From a checkpoint of a small transformer trained on Wikipedia.
Size: width 768, 8 heads of 96, MLP 3072 GeGLU, vocabulary 8192, 107M parameters.
Architecture: rotary positions, no biases in attention or MLP, untied embeddings, attention and MLP in parallel.
Each number is 128 + 32 x the weight over the matrix's rms, rounded and kept within 0 to 255. Layers, rows and columns count from 0.

# layer 3 MLP gate, 3072x768, rms 0.0493, rows 381-404, columns 480-575
[[107 157 117 144 133 171 196 135 144 152 185 145 145 172 130 148 121 175 129 107 112  93 106 145 137 168 145  93 130 125  99 110  10 112 169 121 137 131 134  70 156 119  87 103 154  87 111 168 178 157  99  99 161  92 164 149 108  96  65 120 113 121 161 139 107 132 121 164 105 117 130 145 170 169 187 133 156 121 162 120 136  64 153 152  61 108 172  80 158 115 123 135 140 155 121 152]
 [126 135 148 117 175 163 169 123 126 177 147 145  60 131 118 144 141 141 106  99 111 112  92 123 168 133 147 147 153  76 194 117 142 124 123 103  78 159 135 168 129 212  59 140 132 107 164  81 144 140 111 124 130 105 142 143 138 160 210 119 187 137 126 143 127 147  87 114 123 108 105  49 100  86 117  95 151  99  95  85  38  72 151 169 128  94 196 108  80 183  96 134 154  73 176 115]
 [ 72 162  93  99 112 143 151 101 113  84 169 171 142 112 113 120 140 143 175 143  92 131 101 144  23 137  56  97 152 153 127 125 102 197 101 103 146  68 111 184 112  92 144  99 133 163 143 154 164 125 103 141 173  97 104 118 135  93 146 163 149 122 137 113  40 127 167 111 189 157 118 176 145 139 175 154 144 127 129 105 180  80 124 117 139 111 152 144 135 130 131  94 119 101 135 121]
 [130  83 183  91 140 149 168  68 114 123 191 129  96 101 155  89 139 116 187 133 125 104 125  88 135 119 197 109 168 138 142 117 159  68  95 108 123 109 135  80 156  84 138 151  96 126 160 105 180  97 141 142 192 130 121 120 156 137  95 142 145 133 108 134 126  98 141 142 170 213 106 141 124 125  86 121 134 174 131 122 120 229 114 107  58  74 177  96 149 131 100 126 113 102 159 111]
 [137 156 138 125 153 157 171 112 101 144 134 122 120 173 137 140  88  58 131 104 114  68 106  85 101 105 178 113 115  83  87 120 157 114 187 154 127 100 102  88 144 158 105 113 105 173 123 131 143 117 129 175 113 134 134 104 120 168 139 118 129 112 114  97 197  73 106  95 119 158 136  93 160 121 166 171 176 175  83 152 193 139 101 113 162 116 107  87  84 152  80 121 171  88 152 122]
 [ 92 134 106 127  89 148 102  94 152 176  86 129 150 149 141 116 193 142  90 140  65 107  91 132 114 143 118 131 119 114 130 126 172 118 163 149  92 175 202  75 133 128  87 102 130 124 106 134 132 141 131  74 126 125  69 135 113 143  84 118 142  69 125 129 114 143 141  61 167 148 172  62 129 115 115 131 149 116 145  96  39  78 192  46 100  66 181 140 105  88 129 104 120 163 157 152]
 [137  86 123 142  97 111 138  78 182 172 100  79 137 124  88 101  88 139 154 150 118 155 221 136  97 173 162 139 105 109 139 135 116 137 128 124 132 150  60 194 145 117  91 130 108  98 137 121  65 106 120  91 115 158 122 109 126  77 121 116 167 148 164 116  89 139 167 116 100 149 147 127 119 149 124 106  95 116 118 122 113 114  89 125 184 107 209 131 168 109  77 144 108 121 177 124]
 [119 143 120 113  85  88  94 129 130 126 140 141 103 106 132 138 121 154 132 106 121 144 107 146 149 138 139 120 151 126 159 132 104 202 139 109  98 133  93 129  99 185 134 103 114  42 115 182  84 179 115 182 166 135 109 125  83 115 130 122 209 197 188  63 109 150 113 206 177 116 122 151 155 125  93 113 170 111 103  95 117  99  86 169 206 105 180 136 111  98  83  91 148 101 121 102]
 [136 136 161 195 104 141 194 134 156 146 169  88 121 151  93 194 170 165 188 124 160  64 152  80  67 151 174 131 148  88 124 113 186 118  92  63 164 128 131 119 131  84 137 127 154  65 100  80 174 151 138 128 137 112 142 114  61  92 133 150 105 110 154 160  75 167 138 126 180 123  80 119  93 116 173  95 130  97 114 183 141 187 108  96 141 181 185 106 145 146 148 199 116 175 113 134]
 [159 136 114 176 143 127 135 164 123  84 150 105 119 118 114 163 133 147  74 151 128 128 125 138 160 139 115 129  99 108  68  88 136 154 115 160 114 168 112 126 131  96 108 202 119 146 132 125 174 191  31 158 123  86  94 146 121  95 143 150 174 145  93 135 104 137 130 139 149 171  97 130 135  68 136 125  78 154 163 133 129 121 103  97 107 106 111 132 143 146 161 182 123 117  96 133]
 [197 110 193 174 157 146 165 161 121 107 175 140 125 105  97  97 120  74 132 150 121 129 102 177 153 114 164 144 139 117 132 187 123 105 121 146  93 150  72 116 165 143 169  43 165 153 115  85 133 157 137 161 129 137 110 138 129 118 153  47  92 159 184 105 125 103 127 139 103 142 110  98 159 160  52 130 147 107 116 163 102 141  80 170  79 157 138 147 138 164 113 143 138 148 120 197]
 [160 133  64 167  77 121 137 120 132 135 174 119 149 128 124 123 100 175 140 173 119 134 111 107 122 146 148 168 174 136 130  76 131 127 172 138 165 118 129 110 135 171  88  53 138 146 140 111 175 139 115  84 115 166  82  72  95 113 119 121  81 130 121 125  72 167 148 163  94 125 136 190 129 136 146 164  72 141  85  64 139  86 146  97 109 114 124 136 142 118 102 123 161  66 182  47]
 [132  87 183 156  76 107 143  74  94  94  98 164 104 181 130 114 120 129 139 123 151 145 136 157  51  99 178 130 125 115 126  78 163 148 101  91 146 199  99 145 156 154 169  89  97 112 143 166 108 101 155 142 111 148 113 222 185 122 133 136 111 116 160 129 113 142  93  81 179 166 106 165 118 158 117 148 116 112 129  76 111 125  58 116 123  80 114 134 138 112 120 129  98  78  88 118]
 [106 118 144 156 148 100 152 127 146  87 179 115 184 164 136 139 179 107 114  80 115 131 144 109  87  92 133 154 157 110 119 105 177 115 179 130 149 149 144  96 130 136 155 116 159 113 133  80 108 133  40 133 152 121 161  99 112 162 149  97 149 125 165 115 152  98 132 188 107 150 140 119 137 115 140 131 155  78  79 100 100 117 127 101  68 143 123 149 186 129 136 137 158 148 105 134]
 [167 124 125 136 105 142 146 118 116 125 123 150  88  97 112 120 115 125 168 171 105 167 132 102 209  96 194 151 141 145 182 183  86 112  99 101 114 106 112 126 125 120 116  90 112 134 127 108 109 180  88 117 130  60 140  85 140 160 126 182  74 129 153 147 169 139 137 115 145 144  90  82 104 102  94 153 114 106 134 134 109  80 122  39 114 156 105 137 142 147 162 167 119 110 188 115]
 [ 86 135  88 119 114  95 142 166 133 145 106 146 137 173 118 155 138 146 189  84 119 103 142 143 126  87 139 130 185 146 182  78 160 151  68 135 137  90 177 178 147 150 132 135 148 141  87 154 146 136  86 138 153 143 183 104 120 138 106 129 123  95  87 127 147 202 122 136 117 163 147  93 152  89 146 154 169  93 106 165 111 134 115 105  84 114 103 136 195 122 112 141  83 127 126  91]
 [108 152 117 198  81 164  92 115 132  76 150  99 114 211 138  88  96 205  75  97 119 145 120 104 132 127  82 169 110 108 149 188 161 123 151 175 145 135  38  68  64 117 106 127 116  70 173 121  65  77 162 111 121  55 101  98  91 112 166 145  99  88 138 102 111 145  97 137 138 138 131  82 126 133 132 113 127 164 118  92  89 117 113 165 102 144 119 194 144 197 148  62  95 186 112  58]
 [127 225 157 200 138 187 106  79 190 140 109 161 139  84 171  96 137 110 128 125 126 146  86 146  73 164  58 156  58 130 127 127 147 162 148 111 133  95 107 146 164 157 131 117 125  83 175 110 171 150 112 162  90 129  83 123 143 122 137 164 114 134 152 127 131  97 150 148 141 113  78 180  84 198 173  86  47 140 198 105  99 164 107 156 149 133 124 173 150 131 120 214 182 132 158  91]
 [105 145  96 113 150 123  72 152 143 216 161  91 184 107 169  77  81 214 149  84 148 142 151 107 128  89 132 126  95 123  77 187 110 159 120 124  95  95 138  98 147 108 128  91  86 127 148 128 127 160 140 171  83 151 172 173 138 154 127 145 194 149 143 113  65  91 166  67  99 132 131  99 177 116 109 102 127  77 159 156 160  95 136 168  83 129 122 124 155  99  95 139 129 102 172 116]
 [ 58 210 234 117 192 123  94 121 147 101 169 111 141  75 147  80 110  81  98 168 135  99 122 120 154 140 145  78 161 136 122 170 100 112 146  95 124 119 102  97 133 104  61 168  75  98 107 124 106 184 168 135 146  91 128 124 175 162 172 153  39 148 153  72 126 137  94 135 195 133 114 129 123 142 124  68 102 137  77 135 159 114 172 113 147 106 153  97 117 120 119 135 114 129 159 118]
 [163 139 109 131  84 115  92 115 132 112  48 154 115 110 189 107 118 116 162 143 101 113 166 180 142 117  94 173 121 150 190 160 140  54 152 123 136 138 133  84 135 157 147 101  42 113  99 127 112 158 135 111  99 133 103 105  80 116 164 144  91 172 156 140  93 124 143 168 181 111 123 134 129  93 122  62  66 139 116 133 192 181 163 172 140 179 164 173  98 114 125 103 189 125 107 103]
 [143 164 136 173 132 117 177 148 118 124 119 156 100 134 160 128 107 111 137 161 117 164 191 124 156 130 160  97 136 166  89 221 118  87  79 133 183 116 179 159 122 165 127 123 138  80 131 139 116 143 118 113  83 149 133  83 102 108 103 165  91 145 111 107 107 152 134 100 131 108  99 159 151 166 109  79 116 118 181 148 180 136 103 155  89 185 119 178 154 150 121  96 145 100  78 159]
 [100 125  85 168  81 101 115 135 117 138 158  96 178 134 151 169  96 141 118  75 121 110 116 139 138  83 119 115  89 120 149  79 134  72 124 114 109 102 147 128 127 165 162  65 165  66 192  90 151 158 142 132 100 127 102 116 150 119 160 104 113  60 132 133 101 142 113 111  97 109 132 165 107 130  77  68 117 133 144  87 111  71 111 134 107 171 150 120  82 115 133  97 141 102 162 149]
 [104 169 125  70  91  73  91 166  95  68  85 147 120 128 161 122 148 108  81 132 152 122 188 111 151 143 130 123  94 139 112 100 167  99 118 137 147 156 132 103 160 222 156 144 149 170 155 110  89 114  73  71 153 102 111 160 121  63 169 140 151  90 155 121 160 121 101  73 118 133 169  99  88  80 133 176 125 105 159 112 156 133  79  95 119 128 138 144  75 160 161  64 150 131 105  99]]
# layer 3 MLP up, 3072x768, rms 0.0509, rows 381-404, columns 480-575
[[158 130 176 128 117 196 114  59  90 182  67 119 211 127 143 165  97 127  69 107 145 153 124 105 112  90 101 136 181  89 162 170 117 144 118 148 168 196 102 157  91 110 173 150 113 133 171 154 119 152 143 114 125 139  78 149 174 119 196 116  94 122  60 121 150  90  87 110 101 143 159 153 123  92 150 153  73 130 103 162 126 208 115  88 116  94  96 156  25 131  73 167 136 150 123 116]
 [ 87  67 115 175 147  93 136 114 124 175  73 152 169 126 132 156 140 180 171  86  93 144 189 110 193  54 106 124  92 128 123 111 129 115 164 141 130 150 143 163 161 135 177 109 127 106 101 155 111 103 158 134 134  71 151 166 150 165 141 144  90 148 129 144 120 128 145  99 126 115 177 113 136  90 110 160 131 126 132 102 134 177 146 135 128  95 149 136 157  59 170 165 120  98 143 133]
 [166 111 121 137 158 132 122 103  79 231 144 175 120 112 125 145  92 188 193 109 125  74 163 110 102  95 172  89 177  45 155 161 146  90  91 148  72 130 145 130  65 174 100 120 153 134 160 127 125 123  84 109  94 122 108 130  91 142 131 114 132 120 135 184 138  81  97 149 102 124 123 105 188 145 134  79 136 141 124 114 144 193 185 137 114 147 185 126 174 133 184  42 176 141 125  45]
 [145 101 142 121 113 153 131 117 112 124 114 118  97 153 108 103 185 117 139 111  87 141 168 102 104  72 131  78 156 106 126 118  90 162 152 117 166 111 125 140  69 148 176 111 112 159 143 187 110 103  95 121 125 107 172  96 103 118 164 164 129 209  72 156 124 122  74  85 107 115 130 152 158  76 121 166  87 105 213  78 150  81 175 129 211 173 135 151 145 147 141 157 113 102 138  98]
 [151 111 137 131 154 152  87 116 103 171  81 137 140 118 118 165  82 129 142 129 151 154 171 177  87 113 114  75  90 134 154 138  79 208  78 133 135 208 157 171 150 144 172 172  75 136 110 111 138 138 162 134 155  94 134 140 143  86 175 168 141 137 140 106 154 155 157 107 133 105 155  68 145 132 130 122 108 184 106 117 167 147 102  77 145 181  94  92 189 146 163  85 138 177 116 145]
 [188 194  92 163  99  99 107 127 157 115 131 119 130 149 145 119 110 142 195 110 132  76 108 118 125 173 139 126 168 105 117 140 120 118 116 122 174  95  74 143 164  48 139  87 111 127 167  96 150  93 143 104 194 130 175  91  90 117 156 130  96 117 142 138  48 158  84  90 176 166 197 193 104 148 151 160 143 130 124 127 104 155 150 145  95 133 115 154  89 150  80  92 146  95  99 148]
 [124 143 110 143 139  42 121 101 141 144 171 180  83  94 184 141  91 109  81 153  86  98 103 122 109 147 180 128 101 198 145 118 170 127 161 137 115 121 106 128  91 107 149 140 129 105 178 129 141 156 127 119 101 107 125 107 156 175 159 115 111  88 149 177  88  90 102 164 122 139 151 157 139 130 130  90 165 151  68  55 157 122 129 107 184 148 172 190 105 140  98 112 163 160 112 182]
 [189 116 162 101 154 122  75 135 120 130 140 110  94 141 140 125 163  84 183 155 145 110 154 163 133 120 126 100 146 198 127  67 127 151 181 117 139  69  95 148 136 152 161 106 169  93 134 164 154 128 155 135 102 144 101 133  81  97 148 119 139 120  88  83 106 103  90 128 117 165 141 151 175 159 102  95 164  64 198 153 105 195 147 137 161 129 139 138 122 128 175 104 150 174 144 119]
 [110 118 108  92 143 117 175 151 145 149 110 114 147 107 143 153  85 174 183 124 138 173 126 156 185  96 104 185 107  67 125 108 116 155 191  74  98 113 139 103 152 125 124  91  57 141 117 167 123 139  84 111 103  88 105 158 103 124 157 129 117  67 173 124 186  93 132 165 106 114 131 101 165  97 200 128 140 118  58 157 105  69 121 174 184  93 141  91 121 116 130  62  90 147 127 137]
 [ 96  55 157 174 173  99 104 152 127 153 164 182 139  92 141 150  90 126  90 187 138  80 146  92 170  87 136 111  98 140 120 124 146 152 141 106 150  70 188  54 113  91 124 133 198 123 165 163 146 147 105 152 173  58 140 142 142  93 155 174 103 123 124  90 115  82 117 136 109 152 121 144 148 181 124 192 131 146  86 154  58 149 156 122 168 101 121 102 116 153 154  50 170 114 155 124]
 [211 133 129 133  98 156 105 111 136 111 164 169  86 116 228 100 139  67 104 157  80 129 214 139 108 170 134 159 126 110 100  73 167 147  91 143 153  94 157 136 137 157 118 141 103 102 108 101  64  99 148 101  97 149  70 113 150 103  94  81 149 143 122 125 125  55 118 180 166 151 121 121  99 103 137 118 134 110 115  86 104 114 141 102 149 147 144 127 152 152 149 198 100 117 110 141]
 [100 193 118  70  79 122 117 139  85 155  77 154 138 121 154 149 203 157 140 176 126  96 172 104 153 172 145 170 139  91 168 143 155 144 107  94  98 156 151 110 133 100 159 134 125 121 113 169 104  94 122 105  94 114 120  90 182 121  65  93 118 139 134 141 193 149 135  72 141 178  90 103 134 140 115 104  83 119 117 107 120 140  41 166 155 107 163  89 161 156 125 175 144 114 111 112]
 [ 94 138 154 179 122 149 115  98 121 128 153  84 111 121 130 131  74  78 117 111 147 133 118 147  76  82 100  89 143 132 130 154 137 121 129 136 151 123 122 135 107  90 180  97 117  90 116 117 160 173 140 128 112 110 109 134 135 130 128 125 176  90 150 148 102 100 140 158 162 119 111 174  96 121 131 148 122 110 145 139 138 138 107 111 108 151 110 152 124  88 148  83  79 108 139  91]
 [156 128 136 157 134 132 126  98  89 112 136 111 132  53 172 185 135 124  98 147  84 135  80  99 125  55 120 131 191 108  85 164 132  51 118 133  96 134 140 125 145 131  54 146  87  83 114 156 141 186 159 112  77  96 108 153 166  89 146 149 135  64 150 155  56  97 133  64 103 131 139 155 163 145 118 119 162 116 111  84 120 175 135 124 130  94 102 108 127 126 137  83 164 106 118 140]
 [122 178  78 117 128  85 130 183  87 160 185 108 114 142 115 146 129 164 157 111  71 138  86 149 133 151 139 173 112 109  90  97 116 134 158 120 134 187 157 102  32 149 167 117 161 139  98 119  73 147 180 142 186 107 117 127 140  81 140 101 115 138 136 147 102 121 178 108  53 176  89  83 137  76  95 133 166  76 175  94 159 105 144 152 133 124 116 129 128 120 121 128 135 186 135 136]
 [160 165  98 105 118 128 159  88  84 107 108 126 139 139 121 170  78 146 162  79 130  78 121 118  83 158 111  88 118 115 149 107  96 121 106 132 169  98 165 169 167 146  73 122  95 103  99 114 120  83 151 110 146 128 135 127 109  67  83 174  91 164  94 120 174 159 180 137 128 163 103 143  94 192 105 101 137 180 140 153 138 151 119 190 133 138  63  96 139 110 155  74 127  49 161 168]
 [175  89 193 154 105 122 173 123 110  77 111 123  97 102 179 102 192 108  88 115 104 129  96 171 111 130 136 162 111  94  94 160 149 148 125 137 165 101 159 111 123 118  86 182 111 103 187 119 121 142 155 170 144 131 113 161 135 125 107 115 174  88  74 158 123 190 104  96 106 147 116 162 108 141 141 135  79 136 127 133 127 182 147 166  78 136 120 118 107 144 150  77 174 102 116  75]
 [127 124 158 138 120 169 180  87 146 137 188 174 146 167 164 172 105 115  98 144 108  78 154  83 119 107 204 150 183 117 162  74 130 126 122 137  91 141 137 147 127  86  74 135 157 173 144 160 157 160 132 154 117  93 133  85 113  86 133  90 145  77 137 113 126 122  66 129 131 180 133 115 170 132 147 120 190 191 147 121 154 193 131 143 160 187 104 164  68 168 153 144 157  76 118 137]
 [104 125 180  93 112 153 199 120 128 154 116 131 166  61 215 110  91 134  95  59  78 106 131 143 152  98 164 123  91 169 167 105 176 146 151 182 138 125 157 163 120 134 104 170  75 120  40 151 144 156 127  80 143 160  91 131  77 128 144 135 135 151 109 130 133 196 155 127 156  78  93 151 130  91 166 139  78 141 152 145 176 105  94 150  85 140 121 127 162 110 117 107 147 160 141 138]
 [160 190  82 167 177  60 124 131 155 126 234  97 103 175 125 129 120 152 137 177 130 130  98 198 177 122 129 118 183  88 139 158 174  88  77 162 142 116 145  89 173 118 133 175 116 144 112 146  91 122 167 114  77  99 162 159  99 132 169  89 111 128 148 120  74  84  49 136  62 120 180  92  83 174  97  90 147 101  85 134 121 126 131 106 134 159 131 179 137 116  86 116  90 114 103 155]
 [132 154  76  95 108 124  69  85 104  99 153 107 143 111 113 172 136 153  86  90 135 145  96 144   9 161 157 197 141 123 112  86  90 200  76 140 124 108 117 127 151 170 167 153 148 103 128  86 147  61 139 121 162 164  78 158 108 142 139 173 156  78 112 126 118  99 115 147 109 170  81 113  94 136 135 145 147 150 140 137 166 119  86 124 104 120  76 142 199 135 110 102 125  78 157 166]
 [132 124 157  99 110 169 183 117 118 164 166 145 199 161 105 179 126 122 130 183 152 144 154  86 130 154 155  74 163 138 203 131 106  76 148 179 147 115 123 106 142 123 118 146 153 105 181  85 144 105 100 139 141  81 189 158 176 135 113 123 150 144 128 169 160 183 105 100 143  70 120  65 159 145 135 139 143 114 108 172 112 171 101  62 126 104 171  81 123  91  98 127 126 158 154 141]
 [110 169 155 122  92 146 135 131 126 124 125 132 153 123 147 157  77 113 102  85 111 132 138 132 150 182 178 123 138 132 149 141 130 132  84 122 133 152 181 118 123 125  84 155 100 100 162 115 180 147 171 166 143 104 145 170 124 132 109 144  75 143 140 166 124 162  49 153 125 103 135 126 188  95 128 122 136 131 159 113 118 172 128 152 115 113 142  94 125  94 110 102  94 108 192 164]
 [154 188 152 114 128 111 100 115 119 129 149 175 104 173  80 187  81 142 177  80  78 131  74 181 119  79  97 135 100 126 133 136 166 127 111 124 162  98  96 155  76 123 148 206 137  74 118  63 131 201 211 138 130 122 146  70 123  60 152 122 103 148 173  96 144 139 161 150  62 118 141  98  98 161 144  62 137 159 133  88 132 109 110 201 150 136  90 121 168 148 163  99 145 164 119 159]]
# layer 3 MLP down (transposed), 3072x768, rms 0.0344, rows 381-404, columns 480-575
[[ 83 112 154 128 111 109 158  90  24 164  65 127 102 124  98 177 132 109  91 119 130 106 151 107  99 150 145 128  94  94  73 137 130  92 137  91  99  97 115 106 157  89 131 107 105 160 118 111  97  97 124 172 136 154 174 145 156 198 101 111 181 123 128 106 111 112 122 109  93  95 136  92 140 115 143 113 141  96 177 155  92 141 113 117 177 140 113 152 126  98 112 160 119 122 110 120]
 [103  92 111 151  86  96  78 134 113 147 123  89 148 147  77 132 161 163  62  72 104 125 178 110 120  99 133 117 125 135 101  99 105 153 100 154 100 150  92 160 106 159 139  82 119 163 133 127 169  61 155 167 112 124 115 109 110 154  83 134 101 131  97 113 129 114 136  67 164 155 121  76 165 135 125 147 102 194 108  84 155 106 135 108 138 107 127  99 126 101 174 117 144 120 119 135]
 [205 170 110 132 117 138 152 160 200 136 140 134 216  93 191 181  95 149 181 123 115  57 114  88 129 136 130 140  59 138  92 138  79 150  95 115 109 127  85 167 119  97  92 135 125 112 171 148 175 139 132 115 158 107  90 181 155 165  80 113 109 123 173 168  62 117  83 125 187 159  69 113 184 145 167 117 166 100 117 150 151 180 150 145 111 125 118 127 127  66 174  55 129 156 136  89]
 [139 142 150 134 168 164 154  84 128 149 115 110 138 137 161 131  61 165 161  52 146 153 187  86 113 113 112 101  62 187 121  96 196 122  60  72 146 116 123 130 153 100 145 189  81 119  99  90 156 121 155 156 123  87 107 130 105  92 114 163  71 130 158 168 121 125  97 146 110  85 144  42 147 110 110 183 135 137 175 155 101 145 127  63  84 139 147  85  84 185 112 136 136 154 108 129]
 [132 127 121 187 184  97 169 139 145 152  82 118 133  80  82 166  81 164 129 125 168 162 164  92 103 108 187 107 134 128 150 100  81 101 188 132 137 101 146 178 115 147 203 187 139  88 112 120 162  86 125 143  80 170 174 165  71 122 120 145 133  99 218 114 126  26  89 151 122 128 183 132 175 113 110 130 123 161  70 109 122 121 138  95 112 121 127 121 146  92 110 142 136 132 149 161]
 [129  80 153 144  37 183  91 157 145 142 123 101 124 106 164 163  75 143 142 102 110 162 112 114 120 125 122 103  96  64 150 114 111 146 129  97 181 104 117 105 137 116 118 154 159 108 113 111 126 103 170 153  77 165  82 126 117 108 200 101 101 167 121 135  89 140 121 111  95 114 144 143 193 111 197 133 101  90 131 191 150 118 113 160  64 119 131 145 125 173 145 118  92 154 103 144]
 [131 127 177 101 153 102  88 116 128 158 117  99 136 102 154 124 117  48 125 106 124 186 114 146 117  79 164 141 107 143  82 143  99 159 193 139 144 106  75 179 154  95 115  87 151 117  98 119 146 129 126 116 118 147 175  96  44  95 152 169 125 191 158 134 123 123 101 142 115 128 148 183 136 152 116 122 153 114  96 133 171 122  63 121 140  75 163 135 106  83  82 141 106 110 169 162]
 [121  91 170  99 110 150 120  82 149 140 127  99 153 126 106 122  98 136 138  90 123 161 128 177 120 135 130  94 117  87 118  82 152 144 149  69  67 101 166 170 121 179  57  15 117 134 136 139 188 174 138 139 102 141 160 122 196  95 152 122 120  99 188  63  91  90  77 120  86 125  98 129 137 114 115 114 131 165 132 123 188 115 152 138 101 135  71 173 148 112 151 121  78  82 110 145]
 [ 72 122 100 138 139 108 144 151 190 173 116 116  98 120  91  96 133 145 128 107 138 104  76 142 176 171 183 122 172 126 180 180 128 112 149 135 159 177  96  84 157 111 117  91 133  81 129 145 115 116 128  76 121 136 138 105  76 142  82 132 144 130  99  89  94 177 156 112 100 115 139 139 107 135 101 129 172 180 152 101 130 148 200 161 207 136 178 144 196 100 173 206 162 160  55 121]
 [143 136 112 124 107 154  93 129  97 129 147 139 166 174 143  96 168 143 135  89 118  87 109 141 155  65 138 167 130 164 147  83 146 134  76  76 127 114 196 114 128 118  29 135  91 157 178 147 148  96 126 133 140 161 147 108 137 127 188 135 163 130 124 150 119 137 136 141  79 138  94 124 122 147 121 187 177 130 135 167 124 119 126 122 129 117 137 134 162  93 128 113 167 115 141 167]
 [156 179  56 100  79 128 101  74  91 122 104 147 127 142 119 114 157 182  65 138 120 146 127 135 121 112  93 159  94 134 216  71 115  94 153 152 133  63 198 171 111 184 145 114  98  65 187 173  87  38 116 147 142 134 109  93 128 166 148 126 141 115  96 125 122 105  95 135 106 153 131 196 137 171 150  72 111 117 148 131  84 103 174 118  60 172 110 188 161 156 129 127 125 147 146  80]
 [101 102 189  89 125 144  97 133  93 114 141 152 142 135  99 129 172 120 203 165  65 120 167 132 131 102  85 129 211 140 117 110 110 135  64 128 156 170 145 146 113 136 121 173 188 107 122 161 151 160  92 127 135  60 120 120 158 142 206 163 177 122 121 155 125  95 119 103 161 148 103 150 109 126 154 156 130 143 112 184 157 106 115  84 159 135 179 109 153  54 149 163 113 111  89 105]
 [137 136 144  94 140  98 167 140 143 129 150 126 114 144 123  83 114 122  88 122 179 162  85 105 131 118 189  94 108 150 117 170 174 112 115 157  96 103  92  60 110 142 134 136  84  77 132 140 151 141 142 122 132 111 152  95 138 147 149 133 104 143 215 147 130 104 157 134 154 165 156 153 161  77 147 146 110 138 113 135 130 149 167 122 103 108 177 142  89  78 109 168 175 148 162 171]
 [ 96 127 156 147 147 134  93 116 125  56 123 187  69 146 136 143 116  97 108 136 142 171  69 102 140 148 152 119 110  95 168 147 118 142  91  81 127  97 133 106 149 106 131 116 151 149 123 145  91 110 104 130 125 121 160  25  65 150 105 114 117 131 114 141 166 183 114 131 102  73  94 124 129  77  96 172 144 125 125 190 144 139 121  73 145  91 100  92 104 121 136 186 147  93  79 117]
 [120 155  78 188 104 171  78 116  76 117 134 176 177 159 160 137 159  82 196  79 195 157 113  75 150 157 176 139 143 189 122  98 148 194 141  99  75 148 109  77 179 128 173 108 155 122  84  87 178 176 102 104 141 145 118 145 136 120 137 154  71 109 143 123 131  84 121  94 140  98 145  93 128 126 155 124 131 103 128 101 168 148 172 183 125 130 136 136  79 146 132 152 146 106  90 148]
 [ 96 155 127 126 150 151 131 135 135 118 142 112 137 144 177 123 130 120 161 157 148 136 117 147 157 118 111 110  56 193 150 124  93 124 139 131 175  92 148 135  88 124  87 104 155  65 162 123 153 134 106 173  94 125 150 103  74  94 156  69 120  99  83 140 121 176 169 173  87 122 164  87 123  92 104 160 137 101 118 133  98 129 166 143  85 109 155 115 164 161 144 136 134  96  71 156]
 [180  88 127 152 142 124 130 159 166  98 105 126 137 163 110 150 120 153 175 104 129 163 126 147 174 143 100  96 118 158 153  79  87 133  66 151 163 130 153 142 114 116 160 161 117 131 144 121  85 101 127 127 144  91 159  48  65 116 106 110  99 130 117 111 137 152 116 168 124 127 122 105 128 168 159 199 133  76  48 152 128 190  82 148 155  99 104 152  95 114 159  73 106 152 130 109]
 [ 99 110  64 154 131 140  64 142 166 117 134 137 184  96 113 129 121 103  83 146  80 117 145 121 105 110 109  69 102 195  74 109 139 158  76 108 139  84 101 164 158 156 143  93 183 153 100 130 126 143 128  74  53 161 153 147 118  84 148 196 148 105  96 154 121 154 170 117  53 119 216 119  70 136 129 166 119 150  93 113  94 163 177 102 129  99 139 160 149  80 139 149 110 161  84 133]
 [124 167  48 116 135 115 151 137 130 158 133 124  99 107 117  91 121 112 181 141 119  95 162 175  98 149 109 128  65 140  96 164 152 140 115 122 141 202 114 104 161 149 170 181  77 163  95 126 130 119 115 104 146 123 153 104 118  97 144 159  95 143  89 151 195 142 137 127 126  88  76  86 145 136 184 153 117 143 120 110  62 124  95 136 144 158 111 136  82 165 182 150 114  96 133 136]
 [ 90 123 104 135 105 128  90 111 151  80 174 152 158 134 167  82 105 113  82 138 179 126 171 125 110  97 125 127 107 145 143 127  70  80 128 102 148 227 106 146 111 151 133 158 104 152 145 147 116 129 165 117  92 127 131 126 119 122 161 176 139  98 134  99 133 202 177 157  55 120 155 110 118 113  87 160 186 157 155 151 157 135  72  81 169 150 131 148 213 176 140 137  91 183 166 138]
 [137 116 153 105 160 125 181  77 136 140 115  78 119 165  93 179 158 105 168 131 152 131 107  53  52 200 146  90 104  95 172 167 127 113 119 101 179 108 101 112 195 106 121 160  71 115  94 103 108 157  99 157 116 139 108 153 111 125 101  78 128 123  83  81 135 151  97 174 129 203  78  96 118 127  66 133 165 184  46 124  65 151  93  98 127 104 138  78 130  85 101  92  82 127 134 141]
 [110 143 148 171 127 171 145 114 139 183 154 150 151 182 133 121  91 134 103 205 126 105 196  63 144  93 118 155 159  99 151 163 131 125 134 116 132 114 168  59 111  91 150 145 104 115 226 180 128 167 134 163  82 104 135  91 142 193 121 144 105 129 153 134 118 157 134 155 141 188  95 115 115 112 123 116 151 191 152 116 156 145  86  93 121 119 144  85 108 155 129 152 147  71 114 128]
 [109 117 124 114 106 108 127 116 129 202 187 127 153 173 120 139 132 140 111  91 124 144 123 118 144 120 188 117 144 175 164 143 135 112 115 125  96 128 145 132 146 155 134 126 126 128 109 107  92 139 109 131 129 123 161 101 172 155 181 143 180 121  88 124 123 139  83  94 134  73 133 149 143 145 129 164 107 136  99 165 197 130 131 129 173 166 134 159 162 204 129  98  71 146 140 132]
 [130 132 118 141 132 162 165  67 127 167 127 101 133  90 174 202  88 155 219  94 113 161  85  98 150 104 175 139 100 104  58  93 150 120 167 138 186 101 139 189 113 142 179 150 155 124 175  98 234 168 154 140  81 116 143 125 162 148  64  94 144 145 150 100 100  84 198 185 128 133  96 132 138 121 124 167 155 140 130 155 152 131  50 150 156 125 104 125  94  76 130 197 139 132 171 172]]